Each number is 128 + 32 x the weight over its row's rms, rounded and kept within 0 to 255. Layers, rows and columns count from 0. Numbers have three digits each. The size before them is the row's rms in percent of the matrix's.

# down: layer 2 MLP down (transposed), 1024x256, rms 0.213, rows 298-344, columns 0-63
# up: layer 2 MLP up, 1024x256, rms 0.214, rows 299-344, columns 0-63
down298 099:049027080145185150075129160140142135144127138150122159143132166099114130110145099134180153188103103150098138153137111102107154107173111117095159077131098090090123130059090111131143141150099125
up299 102:135144190137095208134113050157134188147124139093122154154126145107134163144091153098110055165128114125062077090131200103122126123164116125205134123123152113127100140139138090135125112158203147
down299 092:070142138093069090163107138109119137117126144160070117165196176102154112146159081128188140078187079093139070073093140094118175113112165055135126167099133170126144126135165172124142078164115184
up300 098:168125120148130170186145156117115183155092118109140049129160137121075149117135131175141154138156129140166162110129130175187106155145162118054163109125122157185084111200080115117101086132190109
down300 089:120070121174144138118175114113179091113130165144175165118100169135163114112072106143067113114125095103179194101102163172114145113121133111123138160155161165103127189103068097116100137135085184
up301 097:150185115102127119119110122083084100141112201157144122146178135110123132147107146097102118076147102117111180122135142134126104110123134084146152091125067162157120097166137112180093176174117124
down301 100:145132114143128096155059097164096144164102151161187143150113167124139179119095148118088152142094111067096080082105095162129091116145154112150160094066131142126075120084151161107141116109118100
up302 102:137110089155114163073080124150152099201127079120128051122248108146162114166135138098156181181189081174108120118135093085077126115120105090155096120129119097085143140118102158070162197149099099
down302 082:131069127104145097146078087191166113179135106084159067143118211177110098148146105132129175077133074125178126122096094162103142080081161168097139098125150140138077048176123073137133030115158049
up303 104:132125127146119085097128163159134157165155091110119128182094158166096154112087163095151130072154160103066170135140105117068245131071111122087188147101129139130145154108083196123157117125112129
down303 107:074096114113107131111127117125176168104176161120123185147140116156152104123075157135135113113058137110099048161090103134149090135055137119146167162137156127119118131101128103128160176201122153
up304 108:140110154097103126177073072225076127139125123164140132104105146083120182135183151161139177111148055097133134094073136145123116115122093170135117121163091192177127157116160104165127114161186146
down304 100:086152146103110136123114161113148089180126136080099120098144102114194148145130086041114071123142139049102127135083167123099203160115083094159127150160135130120170090154145163151061117140117115
up305 099:108076091147127120113068137139104164126105144132159150123092121142115193173131156137121090048156126112120089164117104198056140175160156229153078130162096123157167095175121119137189137051076188
down305 093:086147101111133075088156105084113094120221122113110157145158077121129083052144070182160171141113148128091172190128191106136118138114149159096148102137083107113125122101162129154130157245172119
up306 096:157118113119093172125186125127124119131135153161122099146160110097119065189136110117160121097104085099150110181081189170131184147117167091137124172193137147177156049118168151144143109139171114
down306 094:149134140142180166133149131164140104100167123145131126153156141064113083145135141155074107041144165119124146125116107191085183099127146125145134133129154136171201097095135108096132130137113104
up307 098:110187170098127141146171102126196073137127136120066134113103132079104200101076178133083104132166104110151149130185139126171108128131089077114120110139160144126073157112128131130146100149140127
down307 097:143098139130115080126136141197154122170106152117096075155108138141153163132135108087141092153097132118128107208153166142117123088088107187102166153145147107109109093177122117163102101171119112
up308 095:162152156094137126190163107116102076109142135088161126176134068116165102085111102148170088179187121149205174167173128128153145124132121132086120160090178098126106126148148120134071131087065201
down308 096:191142145154203188148127097142120149188125120106076156127122149148103124132152131134106161085131136168088145163089181070186106199141151116180134112133162097104126119131170128070156072119163105
up309 109:135161087080129082142158134151070085126082170116108099125184059144151124116119037132122161146172117142158130122208148131131117071138076175142127109114099169151188147131110207110166121163169086
down309 108:082118161134147119163121129123111031121121146119169162141084165120116136096117139127113165188099112132141055087173179093127125086162215130142114065074099118125130143122123124101144111134138056
up310 104:093099159149134146127134090093098159108091093144130120140175139127130109153148144126114151176121052181114109103155184158104087128096104124126189131158121144097126146137111147122051167135119116
down310 095:109139094131161142141081105113102164110137091152029104151122191141132211106115127137137125126120145092167118135119135161145129120108147105173174058135160071147151135131176069145105103071122109
up311 105:134139132149214130163128155151150181159075114154096171101177160099115126126104116142043154204101121160148067114109115100136129073139127118168086150127083172099062131164119143142167120133139172
down311 103:186133169164185117094137150139125154161118130125140144151129201128133101093131073082086171159083068065047146144157165110141134101114172130152178142108139115086154139151188174080163115111103120
up312 097:129115127182113130185117109116100143120146119159169052207123080180116133166162112121121143173135088175185065124137173101088092109170133115113127077080134157104080124147115119094129183129133125
down312 111:098132111117141110130105098148115162209124123050109079134075082099165175130158187166115077141115102093125075099118105097128135106126104150139111129157138139081163097144045128079153114097112148
up313 109:183071098163101116125106132129071159125099072132148147158166088203085094076128140106141151122140127156109177137167134117133158140131160112115127079140189132204123159156102093058135121083101128
down313 110:100105097137132145122145150196103140146083185078136129131142086081149134179125102117163147181202150137076096128121131137125119121116156095093167152071175176147093195125148177130084143164192135
up314 099:120166126123168126132103083145153081155107136068114112156183079111170131119068143115120121064131188126110114105160113150135154091180103138141141166128152175103141159121107120137170180180110150
down314 092:141139093109100122106096176146128102040164208135110136167150225109177073115070144078091152096146113128147141171082116146133159109078105111159119086119144169111147083105110042106129125118160091
up315 099:124147113155155135111140098137158120173164203149144180155131134120090081144082179054134140127114170112155137133159113152144049149071084110145100098210078115100054143124110136171133159115121160
down315 099:071091168116143201114089156104123137089097130095106144092088110107146153175105179121094149151103166116098110126168093130159150118150096147137118173132120080151129152133110140121156102112122170
up316 094:136147113098082170061165110108138101145209113130120143150082141123075148131146130112118108171134127124142098091160124124103086150187165151196132142084118106110095180109150088104090210114166185
down316 097:094108100126125133150145186189140140139126133170145135125107146116111127154097150120068196129173119102110073101136114134066109086148187156117148121170195181104099087134183110080193100220084136
up317 103:143132109112162107099157174098082181115087126085086088092120171133112105135136175134136085146120163118138132116141153134204120085092173106122084090136043140111084114116170072128111096159093072
down317 102:109067106104145186138147140127122119114102144104188119141069098103129137136080151137109090167126113123169111038111131084168092162143121149140091130126089150135140127073068132155165093149185109
up318 102:184099122196186134050075092117102131152060132099118137137110099090159139155133112106087143158153089158109103135179147072158125134112165085099126110091136108160128191130144156094107076126112129
down318 094:090124111116120129193165128084156177094118152092074196102173090107128157085114103141225158108095109079159139121114105108087106152219154125087134147129151154186151092106114148089193140171200145
up319 096:102150118147129098120091060120119062109143098146133084077134160139125039120121139115170148140082123138171084112129107155164141149137135123102136108092205155169165088160162141156155125139090103
down319 091:132073177186119153117130098155136166124141112108151112110139096168100187233152101158178164139131111127105075140127123140092195158152114142145165176179171107085082161110146169138154110164151168
up320 096:151074138135095123111149129136111121133130113102108133158120114150132095156173083165127103170099198147072121159173156160172103127154150055128088147108116128049162108117151119143152136101165137
down320 105:172050149140074118184201128142150138161141127146094108115123116141071112147126144174116139125187096092147081093115122082148093133174132158160042178093132137146106182125131121136085143061115124
up321 097:116087151088132146082134104119130146138126112137138167148142164114136109114141142104119132115129115101128096128126152084163139094167090133134176120132182131139166092128172109081152127150144128
down321 103:142187153136117119065136123186138151079117151092133097165109060074141083060128187078114125120156127146162095150093093118130154090166137139164109133129113094142160153155145127103089132122177155
up322 097:131159133141167136128120120063128143119101110137155131124124061131087156095130105128117145102147181115116188160143106106159115123095128111065101152151146135137193161099137141146143097084135117
down322 093:151107116119117128153096136140150117185141190130134121142100156145152137124113178085167130117152103176170078181129115112133111130114113131165128100105156101110116065141120108136102118121159117
up323 102:095206139100126092138153106162154180108097075124141111165176141101086101152058126107097097186149134138093155155125128109124140115136121128123120078155113058104142130083125145121158121103118136
down323 101:133097137052104198137119182168145131163148122118129109097131177198192169135124114165111118102192166153114160136133117095101134082089147127135130132095104049163121181157108155087104192094140141
up324 099:090086134157153146065090146201104128142206168115075145152216113169133149179175082109116132120123168170107108171135161140167124172128100113111153122109110156089159174139108054173118160158104111
down324 105:070158170111137128144079102144099125130134132132127115081130112117127104121139097101131101133114184187143123176143147111153132080135120150142132149059149127073123143090151185146171215164141118
up325 102:148074106152116086149102166148181153150148176090134102167136164083089123114136071086130111130150111089103164123139119116121169179105110126130095128168033122089115109134163087131102118137108121
down325 111:092096162164109111095107146168181124140169130099140118049115101122113145106127114133148110132148139119120102151112098046105163151081126084140104093129120100134118125139166136191128183133133105
up326 105:205158139153137113137155130155093156116062146156155150133120136115071099066138130088158156094144158126133171175144133121142121118114076114195082122144096130104097135117158106127125103073057130
down326 098:131192117172072165097101111108086106154122132071150092143101102041155117197080123104090114129171128170064112123157071143061133149091118108082135121136178085166116122117170172119113117115167147
up327 096:108134130185108065161103059147081145149152146115128147152137147145101147155118123147111159130155174104168142113103130146126179084121145180129116097187146172160093184210241173113121152111164148
down327 089:148128094095085099117200128137115093080110081138156075116068152072116130141132165090128138184129110135149122128112123142091078167086098138119169113098148124111041125137123086126154084110105106
up328 094:150108122085133122083098118107086120130148093098075097102115208108171132110146099084066074161169169113099166133157061114137107148150096086138052110116131171109137129217055091136157090137180105
down328 081:124089100149149178184138125136098099140189130129118171097122102154176159111155164143115113107134073068149158068111149155083113139064148158086177159125173060121066133094134154188129155112092153
up329 107:137140080104100179052170125095122104122129103154123128157106091121122092144119114150181098147116123094127114109167104127115137147176183117112153120185151125133131145143161136115140187069126143
down329 097:094139080183162083178149173120144103134162177163138157106140119117114169176124122132146117077134163098120123105126164104095118146085093148105150126105206119096121129055168115088106156204078130
up330 096:187087147130086159021122130139154143132097101108158129153111132085111112088081150160134106210173139152108098100160201118160160069111068135100132070144123093118121115126221087130148186122081178
down330 102:109112112129168109127102131144089147130160092167115180152124167070190069134122152121164160099124094166139166096160137115174159132179183146185090157137118136223127156072091107216125096155130126
up331 094:105111133092153146118147098094103149160163122126105169092174107104170107133156084192106147145160124113129124158135081110151072148173142120136096101131113071114126106160140095157200091138135186
down331 098:147114144125108100048147124077102142119131144122143082116101098115160119121082167120156124126142141107170149138092178120121064107122123145147117157140144056129095143128139207187117188112095114
up332 099:147088117105148174162143175100146215171105150163131149067135154128138143150097106066106099150132139107182144128119103104113170137072151080114072122081108125125168114086121131117100120164120145
down332 098:090126125150147103156148108049126087090110157146126136130142176183067126096200138129167119164127086178109112103075095139085143166153141147156128139099100156143116145095128065188160138139170137
up333 104:143109143174163112139171060135088136112133097184113127162211121093148108108129143117116162165114122132133097085159095136114080133108142129115089135082098095157140210119049110097097157154175147
down333 105:105093125159097114156080181121145084122151137125131154087109123107138146184118147147138170133130114081110100147102120136133127106138152123140130090045113187196140080106130034098097116100074118
up334 098:139092069048140077147128130165099177087128070091167164103155184190118117118129099112076162124113152116138123154143075153100160137178155134103152060193127126122100175096138194157138139057126152
down334 102:124064135190216105104146116091187171104148108098161095116138071136142145089124174097108140131080090044176109093175112111111136126176085139134149119139152101130117103104118109161137157136181160
up335 106:148146112155154090120109132129122192140111064129114140151100116139177080206109115098118134175153144150054070120158044072145157125163114170071108119156095133143153151150156148099085176140158142
down335 107:130145098157136140144135082095145150151115102074145138117101143137127131134088084098116141145050083123188110153185073143126101073102096151096141066166168157143135143196126072102141095119123173
up336 092:147109137120085126123112154100126178174074176131180100117136129124129149096080149153155093090144187178177100098066164083184093146093104166138080129122110079116144098132075109127156162123096133
down336 085:113209198127127125088163115104191061128197097167131154100155142124124127114132144148121114142066065104189156131133090208131161168103122209095152131092141134179159134097109157100109134071137079
up337 103:098151074127166204145157101139137138104094137160167177148161100193219180117150135109205165152099139126133123051143116139115124083119200106164103148145061133096076124146173124111138153117155150
down337 113:098140141145090155148164159124157108084136184130145131136102095144150153122090153138124083097100067164189130137170097093120110077094091100089109106185112124106066139103058173149128127162141114
up338 100:130151134131134117089081014174120099158132136177127088118088133111125161126116098126070169184169177122072093174138147155160188133116116121071123132109113080162202167156107160106127087184085137
down338 088:121115162139143113113152120088129110116100154079134072127180075160146133113046160162133080153132101116159184143154095113102108065109171131154092102161125089121134139103138159143064121153122156
up339 103:129124112124190099110149123152112086095145178158075114151148169147115091191134165133140114147095154100162136170080076169184137096106123093171116147057102173111103106142114094121130127050139083
down339 106:090099117188146137148171132134182102133126182091103149146138085167166076134094136108057055146137120164170138134179115138085139170097135128157143099109168125140189111193118142089123159160159125
up340 102:113169095106157108072098118133165085122124147114088090097104113120120112106196118106128089145180173110126171116119149165133167158143157149156116112113169145152151107124151098155192143165131079
down340 106:133125148124112106129138127215061118100038102119121116094105055134174171164172164164131155125097134147060132159080146104078115116120156127178164110116102176080123138161120146110105164149145091
up341 098:052096152100079107128094125106153114071130123110108040141140074117134105119125114180125174137189142127181124158141134134133157117137152112192143089148142162118245131116166120065141124136094170
down341 096:139170196177138124165086133077135173201123131169153165171086091115162153116169200120042100141117121102129123125164152122136144102160092156116171136111161134156137131141173136092134114149164112
up342 099:196136138137125058091098073107087170150137168138175140168160120076133136117083090117153146176140107184150187137161132114149165137149143188143091154138170079165129177106148167092115093105135096
down342 090:115118086180116139150131139167144077150139149119147142140144126124118162098125074149096167116102091153165129117125127074142127158073124098101140099154109096118161062149144107114097102161111129
up343 097:123118107158068110079097133169126115087131133125137173083083152119047122167119111142148079143134093156076066140156139177108112124135127132133130089132101065089145132123092118153134179113156143
down343 093:170137132139110084133140094126086121116189111157086167114166185123098113107106154132137070183121122142115098095192117143054123120115099120107118157115123134130100118058124125153172119112152082
up344 097:112080104150174100157113131185142151092078135129102107102139137149119075141125126092116135093135144139134143139123082153085119164206154085140037106108129135105136112082145144136129199131129134
down344 097:180059110146128142091105156090092138147139148152146122178058155074092084147136097142106094125141125101147135119112158142185100098138176174109122106045120156171074055124112107124119109126068074